Weights of a small GPT-style language model, trained from scratch on English Wikipedia: 8 heads of 64 (1 for keys and values).
Each number is 50 + 10 x the weight over its row's rms, rounded and kept within 0 to 99. Layers, rows and columns count from 0. The size before them is the row's rms in percent of the matrix's.

# up: layer 5 MLP up, 1024x512, rms 0.125, rows 675-709, columns 0-63
# down: layer 5 MLP down (transposed), 1024x512, rms 0.119, rows 675-709, columns 0-63
# gate: layer 5 MLP gate, 1024x512, rms 0.117, rows 676-710, columns 0-63
up675 090:48 35 48 40 42 42 53 43 36 36 49 27 61 46 53 48 49 45 55 45 51 36 45 59 54 54 65 39 41 71 43 46 46 73 46 52 35 35 55 49 51 63 60 58 56 50 50 62 50 44 51 40 71 53 41 52 55 29 49 49 42 48 52 50
down675 096:49 38 53 52 64 56 45 55 59 48 54 49 47 57 47 53 54 41 63 69 51 60 66 45 52 57 35 64 62 43 53 64 37 33 50 67 36 51 47 50 73 64 46 62 28 52 56 39 72 34 44 57 67 51 50 41 58 44 47 42 42 48 68 51
gate676 102:43 36 59 62 48 52 42 56 58 47 58 36 65 54 56 38 48 50 49 64 51 54 47 55 60 40 71 50 66 64 40 53 50 37 45 54 63 53 40 45 62 40 45 43 64 53 59 73 52 28 38 71 52 45 43 64 58 48 40 75 50 54 62 57
up676 100:53 57 45 50 52 53 47 37 59 30 38 55 44 65 37 53 58 45 48 51 50 52 33 28 69 33 48 45 39 64 36 48 50 56 49 66 38 60 42 57 38 56 44 54 53 55 50 52 47 54 43 43 61 27 77 50 68 61 38 54 62 40 36 53
down676 105:59 69 32 51 49 51 61 59 65 55 46 52 55 48 35 51 40 42 49 34 65 59 50 31 65 57 49 65 43 58 50 63 36 52 55 66 49 50 43 51 47 40 47 51 37 42 63 50 63 35 54 46 40 53 48 52 49 60 43 33 52 32 43 38
gate677 095:53 51 56 71 69 26 57 40 54 51 58 45 55 71 56 55 46 43 40 49 50 41 33 51 61 82 55 47 44 58 54 77 35 50 53 46 48 53 58 52 34 43 62 64 43 43 44 60 49 53 35 44 52 51 48 52 64 66 50 46 50 52 54 48
up677 097:47 55 47 35 52 55 67 77 52 58 44 63 46 54 34 59 49 57 56 58 53 50 41 49 50 42 40 37 64 41 55 53 43 53 51 55 56 58 57 59 60 46 51 53 34 50 63 49 44 44 46 59 36 43 59 51 47 36 59 39 52 63 45 45
down677 096:56 39 33 29 68 45 50 41 48 39 38 27 62 40 34 36 61 34 63 38 53 65 53 34 49 48 66 47 56 48 51 39 37 44 49 43 69 49 45 45 49 35 53 60 54 45 62 48 66 65 61 52 44 33 42 43 38 44 54 39 44 47 34 27
gate678 103:48 49 51 58 53 51 59 64 50 38 72 36 40 62 54 35 59 63 51 36 52 57 53 30 68 43 44 45 44 56 39 39 48 68 53 41 52 47 51 39 41 51 50 48 46 65 67 52 56 67 37 67 33 39 40 48 45 39 51 56 63 61 39 61
up678 103:44 50 39 52 50 42 46 43 60 52 48 37 57 59 55 56 49 54 54 43 43 69 36 59 56 50 44 70 47 45 45 49 48 55 38 50 56 44 57 57 54 41 37 34 37 34 59 38 48 46 30 45 51 42 52 49 48 60 38 61 67 57 64 43
down678 091:54 45 41 54 55 53 55 66 51 52 50 47 38 51 43 32 62 39 48 40 75 44 53 49 45 30 49 52 57 48 56 40 46 77 67 55 68 36 47 40 43 42 52 59 45 34 47 58 54 58 61 58 53 44 64 63 43 42 56 26 48 56 47 62
gate679 108:44 45 49 48 48 68 38 47 26 34 38 34 54 51 41 62 58 55 60 68 34 55 38 65 39 48 52 53 42 54 40 59 48 62 64 51 40 73 46 57 44 35 45 54 61 35 42 49 63 65 48 62 34 45 41 53 48 51 52 58 51 33 41 38
up679 106:45 39 59 49 39 43 46 74 54 54 45 54 53 55 50 41 49 43 58 37 51 53 30 43 63 39 51 44 58 44 49 62 48 51 53 67 37 54 50 46 44 54 48 57 48 40 61 63 52 30 46 51 43 50 41 50 39 59 66 58 51 53 57 67
down679 112:44 46 60 33 50 53 42 46 46 46 59 51 48 49 51 66 33 50 57 55 61 46 47 60 70 56 58 48 74 52 58 46 56 45 49 54 52 52 51 51 38 44 52 54 49 59 71 64 49 61 53 58 54 48 57 55 56 61 42 52 67 56 36 50
gate680 098:38 52 33 62 61 58 62 24 47 61 61 53 41 54 50 49 50 54 41 49 57 46 61 46 79 50 45 55 58 43 45 38 49 59 33 46 16 49 53 75 65 54 57 47 40 54 63 28 52 46 54 38 56 50 46 47 39 49 58 36 40 42 39 60
up680 102:47 51 56 55 56 65 36 36 54 42 48 49 55 57 61 53 35 63 35 55 48 53 53 49 53 48 64 55 37 43 52 65 43 51 46 53 34 56 66 51 46 42 48 40 36 38 36 72 50 52 57 52 52 68 60 45 47 48 49 48 51 39 52 55
down680 102:53 39 74 34 51 61 38 52 44 47 62 47 36 45 45 40 52 47 43 50 55 52 47 51 47 40 46 32 48 51 34 34 40 54 62 46 52 49 56 57 57 41 39 59 29 47 56 50 45 55 21 49 60 40 58 73 51 54 57 48 65 48 59 45
gate681 100:47 58 43 56 72 44 54 53 53 49 61 42 45 74 48 50 71 47 47 37 30 38 55 56 50 54 39 37 52 55 53 59 46 58 47 43 49 79 48 46 49 40 46 42 37 42 51 47 59 72 45 49 46 44 42 44 67 34 59 45 44 61 64 58
up681 103:46 54 49 37 57 58 48 45 45 42 50 39 67 57 56 49 40 50 57 34 55 59 64 41 44 58 61 59 49 62 59 38 57 57 53 59 51 58 44 53 49 58 29 63 41 40 40 43 45 37 55 59 39 63 41 48 57 45 63 68 31 67 35 55
down681 103:62 57 54 67 39 58 61 21 46 46 55 37 55 38 38 56 45 53 42 41 66 47 59 27 64 48 57 29 30 55 57 56 58 52 67 45 31 64 53 47 54 53 35 59 45 52 30 59 58 44 43 44 49 55 52 33 51 42 63 45 73 56 37 68
gate682 096:52 59 55 52 51 43 51 54 48 41 39 73 75 54 36 37 42 42 37 62 51 84 44 51 48 50 61 60 42 28 28 57 65 50 70 54 22 34 43 65 50 35 50 49 52 52 54 46 49 51 29 67 51 53 53 49 58 65 46 60 41 63 58 59
up682 093:49 58 43 59 49 32 52 39 55 45 51 61 49 35 61 38 49 51 38 45 57 54 46 58 43 47 45 56 63 50 42 48 52 43 60 54 56 55 45 60 55 43 49 45 57 50 60 36 52 59 40 52 62 46 64 41 38 31 62 43 56 40 43 43
down682 100:56 55 56 54 54 54 39 43 67 28 42 58 50 55 46 67 44 47 66 62 61 53 24 51 65 63 57 46 60 68 33 32 46 59 47 49 66 27 46 37 37 38 52 32 62 31 53 65 57 56 55 55 41 52 68 36 46 56 32 59 73 72 47 42
gate683 103:43 53 59 36 63 54 53 51 64 62 44 23 45 34 64 52 53 48 58 52 48 45 39 50 63 53 63 49 72 62 48 66 55 49 73 51 61 59 58 54 46 33 48 54 65 54 48 60 62 38 65 54 70 44 64 65 49 34 50 35 43 40 48 55
up683 100:25 55 45 36 42 53 64 59 57 42 51 41 47 52 58 63 41 26 57 27 47 61 60 43 40 23 58 47 67 48 34 56 38 39 62 38 46 42 38 72 49 60 66 39 63 41 58 62 47 31 45 62 37 61 65 56 52 67 35 50 38 62 36 44
down683 104:79 53 40 51 55 52 45 55 64 71 55 51 47 63 52 47 55 61 56 60 63 61 44 27 53 49 30 60 59 58 47 62 60 50 52 37 60 49 65 39 56 56 52 44 66 38 58 56 50 45 46 48 64 55 52 22 64 43 51 59 62 42 36 59
gate684 093:54 53 58 36 41 64 58 63 51 51 36 43 36 51 32 63 35 51 32 79 58 37 54 45 37 54 62 45 47 52 50 48 52 53 49 68 44 46 45 52 35 60 62 72 40 38 63 38 43 31 54 49 46 62 53 35 44 43 51 47 46 60 58 75
up684 093:49 60 52 40 49 53 55 61 48 47 48 62 56 49 37 64 49 43 41 47 61 54 32 40 28 46 41 46 66 55 30 45 42 52 38 39 58 51 57 61 42 40 54 56 39 55 46 45 42 56 48 64 64 44 46 42 43 58 55 44 63 42 46 37
down684 089:49 55 69 52 49 57 53 43 40 52 50 35 53 59 30 58 43 76 53 50 56 59 63 44 60 42 18 45 48 30 41 35 43 60 57 35 68 43 77 52 58 41 49 39 59 41 42 61 45 41 55 53 59 54 49 57 50 58 32 66 63 30 42 50
gate685 102:48 47 45 48 66 41 36 56 51 62 39 51 45 47 32 40 60 36 65 52 58 36 41 35 60 35 34 33 47 58 63 62 59 36 52 41 32 34 54 58 72 60 68 35 52 55 47 44 36 42 31 32 44 70 41 43 39 65 51 66 42 36 59 56
up685 109:55 53 35 52 61 38 68 53 44 74 52 45 64 62 41 45 56 44 62 47 54 51 59 42 52 59 52 47 27 49 53 32 61 47 71 59 51 42 60 61 45 48 48 55 53 61 39 65 57 53 49 43 59 56 40 61 52 46 50 45 34 57 38 24
down685 106:44 46 54 39 51 56 52 42 45 66 69 64 50 47 46 54 53 44 35 37 49 63 30 62 41 49 44 46 40 54 42 62 52 49 49 48 63 49 50 63 48 57 56 38 61 45 74 54 49 72 53 30 61 38 53 61 50 59 50 67 51 53 44 36
gate686 094:46 44 50 69 58 46 62 54 47 32 58 69 57 61 60 51 46 50 47 41 41 40 58 53 35 49 68 43 52 48 23 52 36 53 51 49 37 64 37 44 41 57 64 38 67 56 56 55 57 79 56 47 57 28 56 54 51 69 55 63 36 54 64 48
up686 094:42 54 58 43 54 48 49 45 46 25 44 46 57 51 57 34 39 29 57 56 37 57 34 58 43 45 62 52 36 62 38 48 61 52 49 41 51 46 38 46 46 78 60 52 42 47 72 45 34 72 55 42 50 43 31 53 50 39 60 32 66 46 52 32
down686 100:46 48 58 49 55 39 56 45 59 48 39 55 44 43 60 29 50 58 53 58 40 59 53 45 42 41 50 70 61 62 43 58 55 44 62 29 67 46 37 72 48 36 57 48 46 58 39 38 62 48 45 52 59 45 51 63 60 39 35 48 53 65 45 39
gate687 104:59 49 66 37 43 57 57 60 58 50 37 53 53 60 42 35 51 53 35 53 29 44 68 49 55 40 51 45 49 70 60 66 39 41 59 47 46 44 31 53 34 69 55 68 62 59 49 34 64 61 53 70 57 49 53 57 48 46 68 55 49 43 46 45
up687 099:47 42 49 61 45 35 45 54 48 32 42 45 38 39 40 40 50 45 22 51 65 41 43 50 61 51 56 47 58 65 51 51 45 44 68 56 47 48 57 48 45 48 45 75 48 51 58 61 79 51 30 56 47 48 48 57 49 65 47 56 49 55 56 21
down687 103:44 57 51 56 60 56 53 54 59 46 64 39 43 47 54 60 62 45 46 38 43 63 37 42 59 59 56 52 50 47 60 51 52 47 47 51 50 59 66 51 43 50 48 53 45 30 42 52 62 64 48 55 56 54 54 58 46 30 44 51 41 69 46 54
gate688 098:60 52 47 50 49 66 59 58 45 64 46 47 58 47 61 71 44 66 28 57 47 43 51 46 61 43 44 42 37 58 30 53 49 38 39 48 48 50 47 44 32 54 63 37 54 42 33 58 45 49 48 48 44 49 57 26 50 59 61 47 58 39 38 53
up688 093:45 44 43 55 43 51 44 56 37 41 39 45 43 50 47 75 34 45 61 47 46 56 48 45 56 46 42 53 63 48 46 31 56 57 48 49 59 66 67 52 50 52 70 49 63 50 55 49 56 39 52 54 57 54 66 32 59 65 51 48 37 62 33 35
down688 097:47 54 46 48 46 54 57 43 46 48 58 52 36 49 39 57 46 42 42 39 49 41 57 30 50 46 72 66 54 46 40 47 45 39 54 47 47 57 47 45 52 48 57 68 60 44 41 74 54 46 34 53 55 47 54 41 53 42 36 55 49 50 39 51
gate689 096:60 56 81 53 51 45 50 25 52 54 67 37 48 72 61 43 77 52 54 63 72 51 27 57 73 35 44 51 45 55 62 57 52 47 57 54 55 72 42 38 30 62 47 43 47 53 34 64 61 47 45 55 47 55 77 41 56 59 62 50 44 30 46 47
up689 096:72 39 56 42 64 43 55 58 43 49 34 42 57 47 38 52 67 47 57 55 66 35 52 60 49 29 33 47 51 37 76 43 43 52 60 65 63 45 54 42 51 42 56 39 61 65 58 58 36 61 64 54 52 44 44 63 58 45 52 55 42 49 43 47
down689 098:35 49 43 60 62 64 57 73 59 54 39 62 44 42 57 58 44 47 46 56 47 35 48 27 48 44 39 65 45 34 51 61 53 46 46 50 76 67 77 70 65 53 54 40 54 51 45 53 34 56 50 45 47 58 27 63 30 63 47 53 49 63 51 40
gate690 102:58 46 71 70 49 58 63 60 51 45 54 53 59 48 66 48 31 45 47 60 46 45 54 72 51 39 51 40 72 65 54 62 51 52 53 54 64 65 56 58 39 50 47 37 57 38 53 45 68 53 57 48 54 61 47 53 48 52 57 40 46 49 54 48
up690 098:49 46 77 58 39 35 41 58 67 62 58 40 58 74 43 66 72 62 49 57 67 52 60 58 59 44 59 44 51 44 47 53 50 51 39 44 48 40 41 54 46 53 50 39 56 36 52 34 54 60 53 55 70 57 48 64 63 66 51 49 65 63 46 63
down690 099:59 31 58 37 53 54 45 45 36 59 50 54 54 44 41 44 57 45 45 47 51 65 40 30 45 52 45 64 40 52 40 44 45 52 43 46 55 45 36 28 46 46 62 50 54 52 47 41 58 57 27 60 43 53 69 37 50 37 49 61 52 62 34 56
gate691 106:46 49 61 47 43 62 33 48 46 39 51 69 67 67 44 48 52 59 33 57 55 51 46 38 50 52 48 51 39 62 45 51 50 58 60 55 60 45 54 53 42 43 53 48 55 34 63 48 50 55 46 60 34 49 70 64 44 53 54 34 62 66 51 51
up691 103:54 49 58 37 55 46 31 60 43 63 61 58 54 41 43 35 48 55 39 44 62 59 42 46 53 45 59 60 47 56 44 48 33 44 51 59 38 57 61 33 50 45 40 43 56 49 60 38 40 46 60 59 60 51 47 51 38 51 62 29 42 67 38 47
down691 100:60 37 39 37 57 39 55 47 60 50 58 45 43 54 63 46 32 49 35 48 38 56 58 44 54 63 48 27 47 69 43 65 40 62 59 38 45 53 61 43 52 48 44 63 40 53 50 27 51 46 41 43 70 58 56 55 59 66 64 58 55 67 52 57
gate692 098:53 24 60 36 44 44 30 41 44 59 62 25 55 50 55 43 62 48 58 45 53 54 47 46 55 54 59 45 61 58 43 46 60 60 60 57 58 66 35 53 56 49 47 32 56 50 63 55 62 60 60 42 39 39 47 33 46 39 41 51 50 43 66 64
up692 095:60 57 55 49 42 47 53 47 51 28 43 53 57 56 60 59 57 47 59 56 53 45 45 53 50 57 46 42 60 51 39 76 46 65 64 50 45 59 73 45 40 67 55 52 47 49 57 54 55 57 44 42 57 61 36 36 37 68 53 42 48 44 52 45
down692 095:59 43 56 45 69 56 47 47 62 55 46 55 44 58 56 37 47 53 56 60 35 45 47 51 56 57 36 40 48 46 44 35 42 62 40 42 39 58 68 41 57 55 51 51 48 50 45 79 58 42 59 32 36 62 70 47 57 50 50 56 52 44 44 27
gate693 104:48 60 51 54 56 40 52 49 58 33 56 50 55 45 62 60 56 51 47 57 69 58 51 58 49 61 65 53 45 46 63 47 66 59 46 36 49 44 40 55 54 66 33 60 69 54 66 38 50 70 45 58 46 43 44 43 52 45 50 56 54 60 48 45
up693 100:48 42 67 53 39 49 55 64 39 49 49 40 53 61 46 46 53 45 54 59 37 59 42 55 65 34 45 54 53 53 48 50 45 44 42 49 54 49 65 48 66 36 64 58 42 47 69 61 48 37 51 55 43 54 56 49 50 52 42 39 55 54 47 50
down693 101:33 37 40 41 48 39 57 60 42 51 42 45 56 58 40 49 38 41 56 37 49 50 44 40 58 44 53 47 52 41 40 39 56 63 38 41 53 52 58 53 27 53 42 60 49 48 43 53 71 34 65 39 52 55 60 51 36 55 36 37 59 36 32 38
gate694 103:63 58 34 42 50 59 38 35 54 53 67 40 53 65 52 55 64 53 52 46 50 72 30 65 49 58 38 47 46 49 23 47 61 36 48 52 44 42 35 57 50 37 41 48 38 50 48 42 47 47 57 36 55 48 44 65 46 40 60 40 58 50 65 61
up694 100:55 53 40 36 40 71 41 48 57 44 47 48 42 59 70 31 60 55 68 42 53 45 55 44 27 55 51 54 32 66 29 48 57 56 72 54 63 66 58 44 27 59 62 57 53 38 45 38 62 68 42 57 34 47 49 38 52 48 37 63 28 46 55 55
down694 103:51 60 39 54 55 41 45 28 49 60 66 61 44 48 53 63 57 45 61 46 44 48 63 32 73 75 40 60 42 36 34 51 54 62 49 38 71 67 48 60 38 55 60 35 63 49 53 48 51 41 39 37 42 41 51 53 60 43 57 40 44 66 49 41
gate695 094:52 41 54 74 45 52 54 70 43 62 56 47 48 49 68 65 55 60 42 49 62 25 44 35 52 53 55 68 56 59 42 42 51 46 37 50 43 39 38 42 23 33 52 42 48 35 54 42 44 47 57 43 47 39 49 49 37 52 50 69 60 70 34 69
up695 093:60 54 46 65 61 37 49 62 55 43 59 47 51 56 41 47 38 82 60 50 59 48 68 51 68 59 51 57 65 52 61 52 45 57 29 35 43 53 62 48 56 36 50 53 40 41 55 36 57 50 60 48 42 41 51 43 47 31 49 37 58 44 61 51
down695 094:58 48 43 57 63 38 38 59 58 51 51 65 43 54 43 59 53 51 53 41 47 61 52 53 53 47 62 39 49 57 34 45 52 45 55 55 63 64 45 51 67 67 34 54 38 58 47 43 63 53 32 32 43 50 46 76 60 50 45 54 67 38 39 38
gate696 116:48 66 61 55 42 62 31 48 40 43 49 53 66 45 56 58 44 46 40 31 69 52 53 36 57 56 51 56 36 60 45 44 50 54 47 35 57 54 59 26 68 52 53 50 26 59 64 55 39 37 57 56 44 33 40 45 47 52 35 27 62 34 64 49
up696 115:51 43 35 49 50 40 60 65 40 59 51 59 46 41 58 36 47 59 32 58 37 45 43 63 39 39 45 42 58 49 49 52 58 57 47 56 38 39 62 64 51 62 48 47 70 38 42 56 41 47 49 45 49 61 43 42 46 66 51 62 48 56 54 50
down696 108:54 65 41 47 46 51 23 50 35 58 56 67 41 59 49 59 47 59 55 60 49 59 57 58 63 55 25 66 45 53 45 48 62 41 45 61 43 50 54 50 40 57 56 55 76 43 33 52 57 50 38 61 56 65 36 48 55 67 56 66 65 40 38 62
gate697 097:35 49 48 73 57 50 64 57 53 40 49 43 49 53 47 38 69 41 54 36 51 24 60 51 54 47 68 28 50 44 43 57 64 42 51 48 57 67 66 69 58 58 42 73 46 47 73 62 42 60 59 70 64 40 50 25 65 61 52 57 43 57 47 61
up697 099:44 53 50 42 43 38 52 57 49 50 39 61 45 49 69 52 66 51 63 46 55 40 51 31 48 39 47 61 46 53 48 48 45 49 34 70 24 43 64 44 67 47 50 38 60 51 80 66 57 52 45 53 47 55 55 56 59 51 50 44 49 61 59 46
down697 097:51 46 52 51 38 42 20 56 42 39 57 52 44 21 53 51 81 67 63 36 51 33 53 52 70 74 65 53 56 53 47 50 48 53 51 55 55 67 46 46 34 62 42 37 66 41 59 34 50 77 56 63 51 39 56 64 43 73 66 46 60 63 50 65
gate698 097:44 57 41 44 44 40 60 48 57 52 33 62 68 62 62 59 42 42 40 40 49 56 49 59 40 63 37 55 64 53 31 68 25 47 58 57 49 43 45 41 45 59 39 53 55 65 50 46 20 66 39 55 51 62 72 48 51 40 51 62 40 50 48 30
up698 098:54 55 65 59 63 53 45 42 35 41 47 70 62 38 57 37 29 63 60 53 49 64 51 66 60 46 59 36 51 27 47 54 36 47 33 41 66 54 47 47 43 63 57 63 33 37 37 40 26 53 38 60 45 61 55 50 53 56 45 47 50 56 58 56
down698 100:58 43 43 50 49 49 62 64 49 41 35 55 59 53 54 40 43 56 56 50 36 55 71 31 37 56 47 52 51 47 65 58 32 47 45 46 60 40 45 65 43 57 52 58 40 44 53 33 40 44 40 35 55 44 49 43 56 66 40 50 50 68 36 39
gate699 101:27 49 54 43 41 41 66 55 51 37 60 44 59 35 54 30 52 45 56 32 36 60 60 51 68 35 56 40 53 43 35 46 43 31 47 43 53 54 57 58 47 65 50 67 51 38 44 47 58 64 51 63 38 42 34 37 59 58 32 49 48 48 41 46
up699 106:56 53 52 43 42 28 58 38 47 62 50 47 61 46 54 41 56 52 54 48 47 52 37 74 57 67 31 49 55 56 51 55 59 30 44 42 59 29 54 46 51 51 61 58 55 43 34 38 57 49 40 34 64 46 41 57 38 60 60 61 41 56 49 45
down699 104:44 41 40 55 48 58 59 31 48 42 44 53 49 53 34 61 47 45 55 50 47 57 53 31 60 53 46 62 44 54 56 53 38 49 47 37 57 56 55 55 48 53 39 52 54 66 41 40 61 53 50 41 77 63 55 49 60 47 64 56 46 66 47 57
gate700 097:52 73 56 65 56 62 41 61 50 28 34 53 36 47 39 39 51 63 42 39 23 34 50 60 33 62 61 46 48 48 64 61 63 58 29 48 59 67 66 33 53 36 67 51 50 45 59 56 58 55 52 40 52 50 55 48 37 47 66 44 52 46 48 48
up700 097:56 38 46 46 49 56 45 64 56 53 66 51 40 41 54 49 52 58 36 70 53 55 49 35 44 51 46 60 57 36 61 43 49 43 70 49 71 33 59 42 61 51 67 52 33 71 37 53 47 41 70 50 46 62 43 43 31 63 53 52 22 29 57 48
down700 098:61 57 45 60 47 48 41 59 61 70 50 17 51 38 66 54 43 49 45 46 42 41 50 60 54 49 59 35 54 43 69 58 61 55 59 55 52 65 53 48 52 52 35 55 65 36 43 51 36 58 48 45 63 50 45 53 57 45 64 48 33 58 47 55
gate701 099:43 59 58 64 53 56 57 40 45 56 27 56 35 41 46 40 66 46 49 44 50 62 72 38 42 57 55 53 48 56 53 68 59 29 54 41 64 52 57 53 55 50 61 66 35 44 63 36 51 65 42 55 43 54 47 30 58 45 56 72 50 39 40 38
up701 096:69 53 51 44 46 59 30 61 63 51 52 51 72 62 31 40 38 57 72 43 48 30 45 42 45 56 54 68 67 44 35 33 77 57 57 23 39 43 62 52 50 59 53 48 65 65 75 54 56 64 55 49 50 39 48 49 43 54 37 54 54 63 36 48
down701 092:35 38 47 50 67 48 57 44 51 66 38 57 50 44 34 51 65 54 53 53 49 52 46 34 36 52 64 50 69 53 48 36 55 42 67 46 68 56 44 39 59 42 62 49 63 54 43 63 56 60 50 29 59 47 56 25 50 50 57 45 60 63 38 48
gate702 104:47 54 52 38 51 41 68 44 42 36 45 44 52 43 53 47 60 38 63 60 49 29 40 50 60 46 44 51 47 37 53 51 40 52 49 55 76 43 36 34 48 62 49 48 50 35 49 45 53 57 56 61 55 57 56 41 47 63 48 60 39 53 48 41
up702 102:61 52 50 37 52 48 34 51 57 49 58 45 58 56 41 47 35 48 52 60 58 44 50 56 37 48 42 53 53 51 44 56 67 49 51 57 46 38 42 32 42 50 49 68 53 63 66 58 40 33 50 48 33 50 50 45 49 48 49 59 48 40 64 48
down702 103:41 42 47 70 51 60 52 55 53 67 33 39 47 55 43 61 49 52 31 42 29 39 39 52 59 56 51 61 53 48 47 47 44 38 59 57 58 44 43 36 43 43 44 44 55 66 56 50 54 40 43 31 43 66 65 35 42 47 63 65 52 63 51 72
gate703 101:56 60 26 45 52 38 57 60 24 50 59 61 50 53 35 34 49 37 48 40 50 29 56 60 66 61 47 53 53 35 46 52 61 61 51 32 39 39 43 71 66 32 37 42 43 61 60 34 57 40 44 46 70 45 36 44 36 25 55 56 62 65 52 56
up703 102:33 51 60 37 31 51 60 63 66 56 41 49 55 56 73 46 56 53 49 45 37 49 72 45 54 47 37 51 62 59 49 48 38 43 72 63 55 54 60 42 65 48 55 48 41 62 47 63 32 49 40 74 48 51 57 49 67 66 65 37 43 52 52 67
down703 098:42 46 62 56 60 44 55 42 60 46 40 52 47 47 56 51 50 61 48 49 47 63 56 49 33 57 44 45 56 43 44 62 57 32 59 55 51 49 43 44 46 53 25 50 54 56 52 71 48 55 55 71 15 33 43 44 30 41 55 59 57 47 53 44
gate704 099:29 47 49 49 64 59 59 50 35 56 62 58 45 36 61 47 42 56 66 38 65 42 54 50 43 51 50 55 42 50 55 56 49 62 59 42 61 50 44 55 47 49 36 45 51 74 42 44 47 46 51 38 38 37 54 50 49 69 55 45 46 46 61 57
up704 095:52 40 36 79 39 46 47 56 35 41 51 38 58 47 56 57 42 48 31 48 36 56 45 40 53 56 52 19 49 44 55 56 45 57 28 61 46 34 76 48 50 61 56 51 51 58 51 48 65 40 57 47 51 49 63 66 58 42 52 42 63 42 58 54
down704 097:46 42 71 58 43 64 45 47 64 32 36 57 52 65 37 41 48 54 58 36 44 61 50 33 63 67 65 54 41 51 57 55 56 41 53 60 47 65 59 53 46 40 58 54 56 42 39 33 69 46 41 45 46 55 46 68 53 56 40 36 56 49 57 47
gate705 105:38 46 46 45 41 59 43 57 50 50 47 37 48 48 64 48 68 42 32 59 55 42 52 63 54 71 57 65 53 55 44 56 44 65 53 54 54 67 55 43 48 56 59 66 49 48 21 45 70 56 50 60 57 61 44 56 47 49 36 54 71 31 64 42
up705 098:59 42 27 57 54 55 55 35 47 52 46 53 61 54 54 57 47 47 32 34 42 65 41 46 43 61 64 53 41 34 44 52 46 48 70 41 71 51 63 48 64 45 53 33 46 35 52 51 49 54 38 51 47 23 41 49 47 49 34 48 61 40 53 49
down705 102:24 52 47 40 47 48 42 36 50 46 29 46 61 57 46 52 57 52 52 51 59 66 45 46 37 27 40 52 43 49 31 57 58 47 60 42 53 55 65 51 54 65 48 37 50 55 44 43 74 44 37 60 61 40 56 57 39 49 47 58 25 25 45 64
gate706 090:31 51 65 55 54 43 62 38 51 49 41 65 51 37 41 54 78 61 66 56 57 58 56 67 56 50 47 47 76 56 79 53 48 43 50 43 52 65 54 53 47 56 65 53 50 49 42 54 56 46 18 37 52 47 57 65 58 67 47 49 57 65 45 58
up706 092:68 61 48 43 58 41 50 55 66 67 19 53 52 76 61 48 44 56 49 58 43 51 43 56 58 49 53 55 48 59 34 28 44 65 37 55 52 40 51 58 45 46 38 47 46 56 59 39 60 54 48 47 29 49 36 64 57 51 62 45 44 41 58 52
down706 091:59 58 47 56 50 56 56 32 61 38 58 59 58 40 58 45 63 37 37 45 54 38 57 33 31 42 51 45 43 44 73 48 45 48 54 66 32 40 55 43 27 53 32 57 66 41 65 48 45 43 56 53 55 47 48 37 35 60 65 59 64 78 54 62
gate707 101:62 49 53 40 33 56 43 48 55 39 44 51 61 64 66 43 60 58 54 60 31 49 49 46 64 47 44 67 44 56 65 43 55 57 54 55 46 52 49 28 64 35 51 58 38 44 58 44 57 41 38 63 64 50 67 37 47 36 54 46 53 58 43 55
up707 097:46 57 53 57 30 56 68 77 49 43 30 65 59 63 17 53 38 52 39 60 42 49 46 60 45 58 59 54 61 37 20 54 50 57 44 44 47 68 48 48 49 55 51 61 56 56 53 77 42 50 50 49 52 42 39 54 52 55 55 53 50 54 42 46
down707 101:49 46 48 73 65 64 61 43 58 58 42 40 50 46 29 71 27 37 50 60 38 48 43 62 40 43 46 34 52 51 38 50 45 53 73 48 64 50 59 55 34 32 41 48 33 43 49 56 63 52 46 60 44 42 53 50 28 44 31 53 47 49 43 47
gate708 098:39 49 45 51 41 46 47 51 53 47 62 37 34 49 52 62 52 50 36 46 53 42 31 42 55 56 47 64 60 67 64 36 60 52 42 37 39 36 42 62 52 50 41 65 53 51 64 34 55 74 40 58 45 52 35 46 47 47 30 33 46 48 51 55
up708 090:48 67 54 45 38 48 34 35 37 49 48 54 59 65 51 56 46 59 40 56 60 41 41 57 45 50 55 61 56 45 30 47 36 34 34 57 46 63 55 62 50 80 46 36 48 45 51 45 75 55 66 51 60 44 43 46 46 49 42 64 40 22 33 49
down708 095:46 57 60 38 51 70 53 41 50 48 41 47 36 29 49 37 31 47 53 53 56 34 50 61 58 58 65 43 56 35 51 47 43 73 73 52 53 46 43 50 43 68 38 36 40 61 45 75 44 39 38 48 66 43 52 66 50 45 46 50 56 55 56 58
gate709 105:44 61 40 69 41 47 29 50 55 42 52 32 57 45 37 44 61 53 36 45 56 47 59 31 62 51 46 34 59 49 46 41 53 64 58 52 55 61 51 42 45 58 57 47 32 46 46 34 41 44 61 63 64 44 31 57 60 36 60 56 49 42 29 65
up709 097:61 45 44 53 59 54 30 37 35 56 28 50 59 61 53 74 51 60 39 62 46 45 45 67 62 54 70 44 43 42 49 70 50 59 47 44 46 57 48 58 58 49 54 37 62 47 57 50 46 56 46 59 58 46 59 34 49 41 61 43 52 58 66 51
down709 095:61 40 53 54 53 62 64 43 46 55 42 51 44 53 57 61 53 44 60 34 66 69 44 43 36 53 50 44 47 40 47 42 37 58 26 62 43 37 51 46 57 70 53 48 53 42 50 50 61 71 58 40 49 33 68 38 66 61 65 58 42 58 39 55
gate710 087:51 53 54 59 57 39 51 59 46 57 51 47 58 47 54 66 43 57 60 46 41 59 32 51 46 46 38 40 48 55 59 51 52 43 42 56 37 22 54 46 41 53 50 45 38 62 47 58 55 57 56 52 48 46 54 65 56 50 79 39 43 65 66 54